{
  "activation": "swiglu",
  "attn_scale": 0.264,
  "beta1": 0.9,
  "beta2": 0.98,
  "seq_len": 512,
  "doc_mask": true,
  "dataset": "wikipedia_en"
}
Each number is 500 + 40 x the weight over its row's rms, rounded and kept within 0 to 999. Layers, rows and columns count from 0. Numbers have three digits each. The size before them is the row's rms in percent of the matrix's.

# layer 4 MLP up, 192x64, rms 0.109, rows 154-191, columns 0-63
087:535506461500501421470475460416504429468456474466485454547602474485518527536481463522511567512507536503535449487521465466499531469509476477476450467449525483513457478533499489567463614425478480
129:486469488483475515496444490495504484558464481449508525489524561521483523514443577489428430558493514554506498525429580499414511478543457418464538476477417547520533485478467563521473475527487555
110:544454474562562537440496515572531523503496530519451567518499525525518486462541547526435472480460517486419508527481529471495531443454496467475500477474448571587489555562519540517559531485581509
100:506495547521517494427485519478507453551496502485431474531547575517562535510481504426488479518462470500522516485526461536583562486498499464442585494501475494571537532405413454559486498480475489
113:530523516520509505606507558521540565427472539481574482474473490546477472471501470481524490531585447450484493467479448507409468527514513511504502565474552492471515497462495487429537507411521435
105:423442485457507454474491554433484498418509514495472444476487500503500460454461545481477518457490495499516540476419487467511510537482409411525472440475515528524506473560542553454507503461543590
104:531495531510484424499593521565452516519480416496528509496517547451525511521501565484431415485548530470472464521509579457513453457479548423532503510509521428486477545490547515457474491488506565
096:475432424470538550517543473476537496474488539398509581514470451584480502490504519463491569425527479489522467511544545499476446498425462535497485438483471471481522553467541516527503498510580518
105:483448547559499450481448505469440434492467451484467465490494517568463512455466469433478500520463526507422483561503514487535517466559504453568510498439413503512527571525505560495485501571515566
081:520424509527505500429532473471537549492508451449515534571485500541488443516460544505524537551546473501501469527533457480554517456497451541482553455423497453546453496583548538487468511401490547
109:546520575552511553489475495458510537525522488460439471483422504576484471483525513478515486538466504491430532457502446495572455567517457548485473465549481596550532491529424457543458542520505510
099:483494559489535531549428566527553489429521392479494497553424539516534490516474488524515559513400475521440488479502469500529512535479446514515534523467478522430517465489524457537454477564536539
088:525447475526528480515455528458507542464502411542446505437476523525443493525445443418415490528476516472523491489434559437512517510471521476494500474530508494469481513554522532504563600434459537
108:493489557478592496531568518584502562481516506512447430518468519490499486469500564510499483451542517486489477466423479497530559516466466392515506492539570474460443521453505511529437552516530547
096:498569522446552432491498505485523606564483453517493561508532496516456520511554512564414492489517421547483488458450485495462438515517456554498495511506484429454520530475502476523544517413528488
104:512504489500542547512488515502496468450514452524539551495483477421490565515504571455429458524516462519467471519507490486490555473463514536416534448555472509444557606528515505455558415507456534
107:525490507493511485572559528461502539508529520496509563481449460479484533563537428459473413442489506534444480506486485441550478493417505473536600554517537435483526543454514492474542463528520442
092:470503523535413511502539466485499426439456526466463472485508538522484498558448462482581458490518500527505569467503536552490451516448502489485493560494494467547565446422470474416525499472562434
095:510471528483496465529565448576546544442512437521499466515539488547496514565485535390529546497539511477573480549572490515399474475523476540541531571511442523480461499504484471491487490519527536
091:511480408499523467492515554474468493546558473476518495446481448480523544477479544513485426476590454492548531495545440538579552546490493461448502469482420425474469515522542495502533472522471571
097:515546547527508571503436552435514498535470527541537504470476471459550482462524535495568502491518443563529469499457452513486429488512526556517449414463564522420517428438494521487514502445490463
092:512436500528496507505503506482565513513497506525486403561511511550465526512440484515483512523528498487485527528474554480542446518494531427480499550501434540576482557516487534475471408625431523
093:447542464460493508517575554512479470407534515547542577507507549580563468561468490508466536503557521442495504481525440491433486514452520567506494550449537542486573483514491513482508562519507495
084:484452469531504477528518469523578522472502506449529467517500483516485461498581511435502428499571459508457496484518493520439422460427559515409464539454536512494478530491412456503442502481465444
095:504470497497453483548447513451549527517543589462483552526479529456457503409576512532503511417481518474475512501499526509481470510541479566543472522505573466520512467440600509455535487567497544
091:511511528515554454490495568507474447461559529532505503488465514531475512479460518493482437557392493457472558548473407541498485500466520458433544516582476551475516502504437553547572514495480527
101:528535529517470517459487536505470473514497525503473563499501479546535459507522531493424543549380503569515499451489445508518490568522542473532555495474558492537479461557458561457460574459568453
091:531497534508524488429536483530477489480500416505498437597539458472529462543488545530525509478516506493478499508452506509557487474459517495553516536457616554450510527517414542473479503426578480
094:509496415492528455499468484500477434513470421553455461452472516503507495506502456455479620447528464461476487471515536463539535455521508523501482571529556515516490473588568531478436524525471444
095:502519528471415523499529509421527466478486494562499469532557507564484580512584495499513532436483500541491560460437536509495457473546508436467523566500465475414529503501469455467536457517526430
110:492488505448591489538583562423513454523494446531500464500567493472489519536500466521446500473522483560505477495543476499568503518455479442472514431470535438524479535492476563458433475560426502
111:499508487518569450500549474567539582485528564568441476522499498496483447511508475494494482498513473463488455463583443492592593501514548487493501504457537472408482501492438452517487498437531504
108:433454474520430575522460472576520480415491477482566517503521535510518540524423481481468512516497533458501458486508499494472499488542552506455505491456454475506553588432498494533518574591462481
100:498494521470433480570566476485477520581477503513460546516544486454518526498512455516493544494501462478566525584437498459539535497478537476498474559491443509483401434534500603446532498473527480
111:516444454488479532500546560510486513571496505537494493579491529476522521537564454545493533533501481536495537551443450514564535483557541442518563521490483541478503489509556596531529465518596562
084:512509491481464457502493470488411466457546518462550477460512538576548550571526514526528452517478501525504536547502451471573490426561421441515502423492468403524486520499475499542462478496490466
095:491484422527539477516447494547434489489514437515493502501523524539477518457543554578445499535463507529510466430568489488505551549403535504527535475456432522440484500520495546578504523525538566
103:486462452440473514540535470479530551515542456495524525546483528521519495483547516501371542533487488525429473522501494552470491543502451572562510419514492492499533570538498551533566434555503472
# layer 4 MLP down (transposed), 192x64, rms 0.106, rows 154-191, columns 0-63
085:493571492430543499605405449480529480515532507509492504544589505463508482449503429528461473485512494493516478464532493459513522580559497505491498466582432464466439500546501494530506526477462451
120:457465546584486498439499482541519537442516506576489499496491485532497533475537460507556488524490446435560441461566424520513499470439514462499491466588541479419545477518541452531530512500476442
110:482476518465489422518529524540430498500419519506530511501513373460460516525489482503461575472451489529484429481519481494510477529515519575535484488465516573382539469521521499496567500531487491
101:565521469456539498483459479525509430532503451466490498533468503489533537498570543506501511425453444509478551556469455556480518529466551560466541511482492471447540548566458451526478388512497559
112:552513485551566468607450537517502506488466532462503470513570517492519444472462500461499495579496525585529506566542559460518500500450482458529493447470420505576540535479531511497514531464488557
094:471501544470561445492520535477557482460516578479507497443575433521506529494603467512519529434517491531522527447500464454489492506537498444575473516560497547468541454478585540481492497512512570
101:554610500477524465501508446472521511531450454496486514449522478465494506469453540622539469460500476479496543548482567475478493492492468500503443405504506466509508484496546552461437571493448544
101:470436454522537548534457505472528535469525540428528514489530487528419490483471542460505559456453524566474476547577533473543515514491455522485396443477467525468452511462475509602513497459504514
105:528483486509452439469478527484511520501498538462489494493543517503433516497621447467526575463484576516462557575546567446534466513588519492525480508532456532537480486567458542461470472474523504
091:515465533533411518498463531544529497533540487505477448519475464482439423541515500465496461464551490496481520469510446491561459495572463469534502482602490557476492400536508491589550510498447499
112:471509462491563466507441455480438514467501541433552493488518511443485530503451502487480539448493509559547532503488621547431583527406532559518486542465504487525572526528461495512493493513502502
096:520439511462547539529468539523507440488423443506476512529415448479586527489543498526470511478517489489477594485511447516537473518517456491521517503514511542425459485478559479530406459586509499
099:523499500523438503518478452431505511556526455486474517452579587544448496538516506474548487513560522542546471472423452434479526478578495460472519542574494465542532477494494547488571556463490491
102:556512516480545499501490505523442551430471462474432510453494471451503512509508515517524525522572523531521508548436484485504503508537462430519506510521501539358509507553493593484432460542510569
103:574563550534466477491539517469466507447510450514524508451513526509500510480488561531625463598466460523475438459489551516533461481459524508480539475535508530549446551428472528503528524503537452
106:506442524514476420516511506499545620527372510468542509493430446499526469527499523505443483481473465490480544521486431527538500497497463535512510439530568520554442479474491508443551537500516481
103:479452556471469459502500466513468547507513491506516455507520560504549545456485554486495492447534473475548504525526506581403412502452465476473518514463548464510508618521583476480482459541535545
094:402543490520573545533544467499488461508476513455500531472522540517537510477443465540538441526493480548445485461506490517466439512482485553443546470530462420541501531408434494509511455493484585
087:519503451495500439522498523541572520464521500533518500496518458572490550531499596472478562560519435473498451432515470516458439461516487531522533446511538520519495532534416495406452514445528450
085:490463459496438431481571502490471612511456451475458537518447406518464471451479480554497516446537518472563491453499448488533524606465518500500511532511471557506487489456542508516495537542528505
118:541561521573530501550497578470498507504424489498505467448491550508557419495487444518518520472503501592523490477491490455447520517560494481490461470429503506531523428409509481460578547489473523
084:456491474443526461480496456540551576469516525485580521447454475492485485493497548491508485537565537474476518470567543523510543561504475547550496441480510519434515506476534509481517634533427468
091:534519468526506536498451491513525498513547512519401516493413451529513486542522473505532515454492546467498510526429458433492397461497525492501538603546516495434546439537540529489440505519528453
096:492530477535479540536525509557544476495557490523494571465559504481551436540464571535595492461493525530472564557493484433519517397484521521484519503455478489547515501474472449511580553506443496
096:422505579553474569550445517474445394467518504523486553515456525481564537509515495468518404508484567485482520478513508539527458492456479449475503534522530464543517540497511519513515544499594462
088:412502472588464606476492506506555589525501491521466513510517456554476493501460526486503554479558449581545484540511535479462498484482510456534493545508544446512517434477492551549558509496546460
096:554572489494570487482483538481516472490504484388522436452482480448479456481507519493576459556496452510510456504483504454521540535518464462506562608562461536464458463527482460568514485515487470
087:531506521500505448518468441629417584467469510523548492553481532494517522501491487573465537467556511481465568551485537449552544508452522565536472527495538527466486529469514455500467470504521448
098:525429474360480466484436428499586527553467492534568462517510456462469477469492471501499458391469547476530526543502496543505490489496511455492483551538479519516535453509521509459496504528469471
094:490502566520512540489532537504520465483568544423522450531485524424495444431507545533478481481504450415552469517564530546443532480466488527510555549461544475603486532541501485495533454527470519
102:480489522534540490588495565445444475517518452463495518516542495460449494492603464581511525499530454523499498532515532539582533504533461488481505499547517512501422429509471438410511446522526483
103:480498474527555482433464585547554443539451496463456503498522535498518561484485475534521458492426521528466476564426503435519499539475467517528435533403515516498548469522454502500478430459518553
121:433433456542488487541467468449490420526561473532497523463436531504565498511490512567500448531541481479572514543467489516423527422505505457532509511437493506370509477467521499517491494502490514
103:476540416428503489473508564511478553491427510577575491532488499505447534489524465523435567447473533518490562457539534460440489537501511491503461483490461557451472487474431526489431462501508555
116:472546504506475578486501553493486484522488493524429506504467550464501537541500461536462544450533490547529575449477432423480472558475539459514495438581420497494482444494553546472472484455544551
089:446459474441488518479544500479440423409554534531561514496515534483563491497534546524526452507458502484506536509503472425560514461481490454492464497558496493590504509445509523595454531490447461
091:546477567474582517585448477455552473532519459502431520452492500474582433506481538513532487527487483535492508538492520503545537490565459501528494486613417493463482504478517468530486524567535480
101:489546481569460440571541536474483518467550472533505471499450557523469503499544531483451519518581458578502497529443510459483532470509502564465478537476539500406534427522491489524533396510493486
# layer 4 MLP gate, 192x64, rms 0.121, rows 155-191, columns 0-63
091:477499485532517500513516448408477532538572473470520501462620437463496533536532488470513501494523522482498511487511454494525502522572572558519497546565504431461427522514413458470498543461523474
103:464520598540511481503527572518490508513463551557568529491556459514440467458574495479497556510422479492484426473459492468470512470536528563578544511487527486473480543489580477474552495467532520
093:495473524502541518463459488484479451597553454491494485540570551554520479574530542473431480490401470575459467487510440481477464470466471447474532501498496478519466533549506452567529446456512517
099:464465545491527491515475479533468559598536488495428477536548498564497519546494484510478466430557498451511394533578527494475528446535485515478524532526470448475465501512562432529550455448500515
092:487466528490550515511492469609543460494427473486490541547436577442480527469516500479471509517548506514490521461512490446571540491502501541467485545543482514516467442566465567549569481416538474
104:513528449509491522555519471524502471558461449503485491509551563575488457491405489547511460518443465488515491518476500483488444447523458457513505523437463456581501550549547518431434568490561536
107:539549503562492510500503481526438449580503471552457421444547546489545521508501477554521490559500501489493492471463472470497491461544523482465553585524577490480525451564521512450544443486406509
098:534443525525533449469492466517517493512474524501531478499482474555496471549525489411507518523545538524464513485446503380436493521499519512459515488417404523475528459575549500460521515510600504
090:478559465499543527500505449505459410530506529507481491468632507444493599525542522541546492556449500477522474507467559520420545530526548487527527513501531480457474495492496514507575490513553453
103:477521528559548532476470468505497442497546493483484468460565486507545473443460559517503531459524502541472466450559525463534501495455473566438506513565520515531556532532482440583537586571438488
089:515489576550461514560520515523548455475442489435508483545471528481514504517582421485548537481479503528496544464500493458456462536553451467467508554517442522427487441490552427515487474570480439
086:487548548446447508515516494477484490502445545468514438570463469524559495533532502558581525511519488531521498516542450484381446485570465505501504545430434479521528468458475494489470442564468514
095:493449508519478513542529578551496514455434498473461482460555503510452463427567574545520475509460482517582469547488483485534614509485426454452494475560517516518514494536526520512468480568516492
109:446477449498483569537500521429456545495541512444530547515487500435503548493523548558534472542571483481480512475499497478528500555502497467507503546522428474547513466501546466442553541494472638
118:501533554529473551492447448464477574571477526578481486487490501533504513562564517515503512535539424558475491506482440441468515445538527596418519505526513530480514474453512443516558455517474515
105:402496554469542478486511535518510437566480498493473574512532536547466553539539435531472517520464541591456453524488449480492431499515446465486560519495485554531538505495532524538540549470438461
088:507438566513502491504471490590497468573477539507601529467533446457503510490514441504490546538488507439493512527543478457432528485526489549481502472519561514483445359533504528522491538509505520
098:465483542543501446522471486515547488460450500481527479478451570441480442457584512454533501461444477420523506481400507471430489550503487429486460548532453527525487496509506442547535456518447505
109:496483490542399460480507519526445491523509466411472471522521504524495542528513505481540513546553442466525508442486429484467484546494560453494503522505478549455457413499453527521589464442428458
095:462500507480525479515563427497457453499540544506421515551523543538424534536465523520458466472494440453458478465544440460503517537522544467482576449541451515491532544593512503579486482492468468
093:543567582529453458431557537530514495462525492487471486441449521489499595501470474579533498539539428460508527448511455493515499506515544518429559483528504495534505507435462440520488537475498428
091:535568470531507528534504452482505487457463541506496543444533521462540478609580526499536582518568463515485489529519490509502504542588562505506552540482487445432483446466546523499536496534497433
095:500522536498441530458514531443486526522482475519447482445503542501535501508431472525535520546534540487511411525476512493499532552599507502543466512505457517537566449494551602477564449504432563
086:537523514523511468501524577506479564507499504438540504550518479557462498559488493540534467510534403507533524503510459463443565472547572436494559548486415475477478442500490479517491458442518583
087:500551483451492545470501506472523515558491490463460517496543462482517534487441485533459514525498516505564430456531575478488515485576466558524447493561523442496421415408549498502530501524437555
084:485481472577556471499500518451484553550514509518472502547390506484466515497503544475512445546511497463527467511501563474497520536598419467502525524556439480502549500503455588549562460521494539
093:554510501549409481502540496517480484511471548515504498491563539530521517560513469528573508470563456526566542516449483433491492520542487509511520576500567492471483456525501500482507543612573423
098:464488463488540482480492469492517505509463525571426465425540480426511466452423488489515553441492425409483482535484516460430565503586497503479497545550527535470537437536547505484507507527490487
094:478534583459505445535492460449491496471466562512518512533596546474416449406538518495554513494441443507523480543476408512526509489561501556550472507483477479537480481489503544488446529467512503
109:551505508501513565554547489512485517545488511460512578564484515492522441519570536547453476497519484491510520511446471461450557502506488496471432547618588473498475479498559524514562553566508497
112:482559474550533472435505609508584536527487535482482480447541446505475493446519482467534513537512479499488477498588471505480528501542440470504507505526619454484523522500497485540560517473476589
114:524556523489512524435511545412501562561513535520526518464506498461447513511489518449576528468476465567516505506532449455529497508482447500469484563585465492553432391532518507453541476522475499
079:513506460517469501490484504511454511470504444513413451500533466472489571494418484476518557524447497479514519591493519483482575514409520490577493545479443532495424473505474560443479527520573466
111:513517586514505501521423448484526445426556475464395481475473487583492539527475497502479496510415449460461550476552516471392507506505529495539478517536512524502479436518458509495463454492500482
089:518555426508524561485536538534555477558468461498482558495454443462469508408493511507510527424529575494470474461453460510541492467535463489422542530536483532507502547521474497485578476501425549
096:462529521430502444473475511549449478430495567435488512521507555464491545461472494486467492555483500585470507509503423445571507491452487470534421486489481525532477434457560489485488552423536483
090:519526514529505511518477502525488430479475515490499517434526451424486417483444452513551497455505551444551515472462472493552455512516556517470471570471492551531475466401481501420491585446519531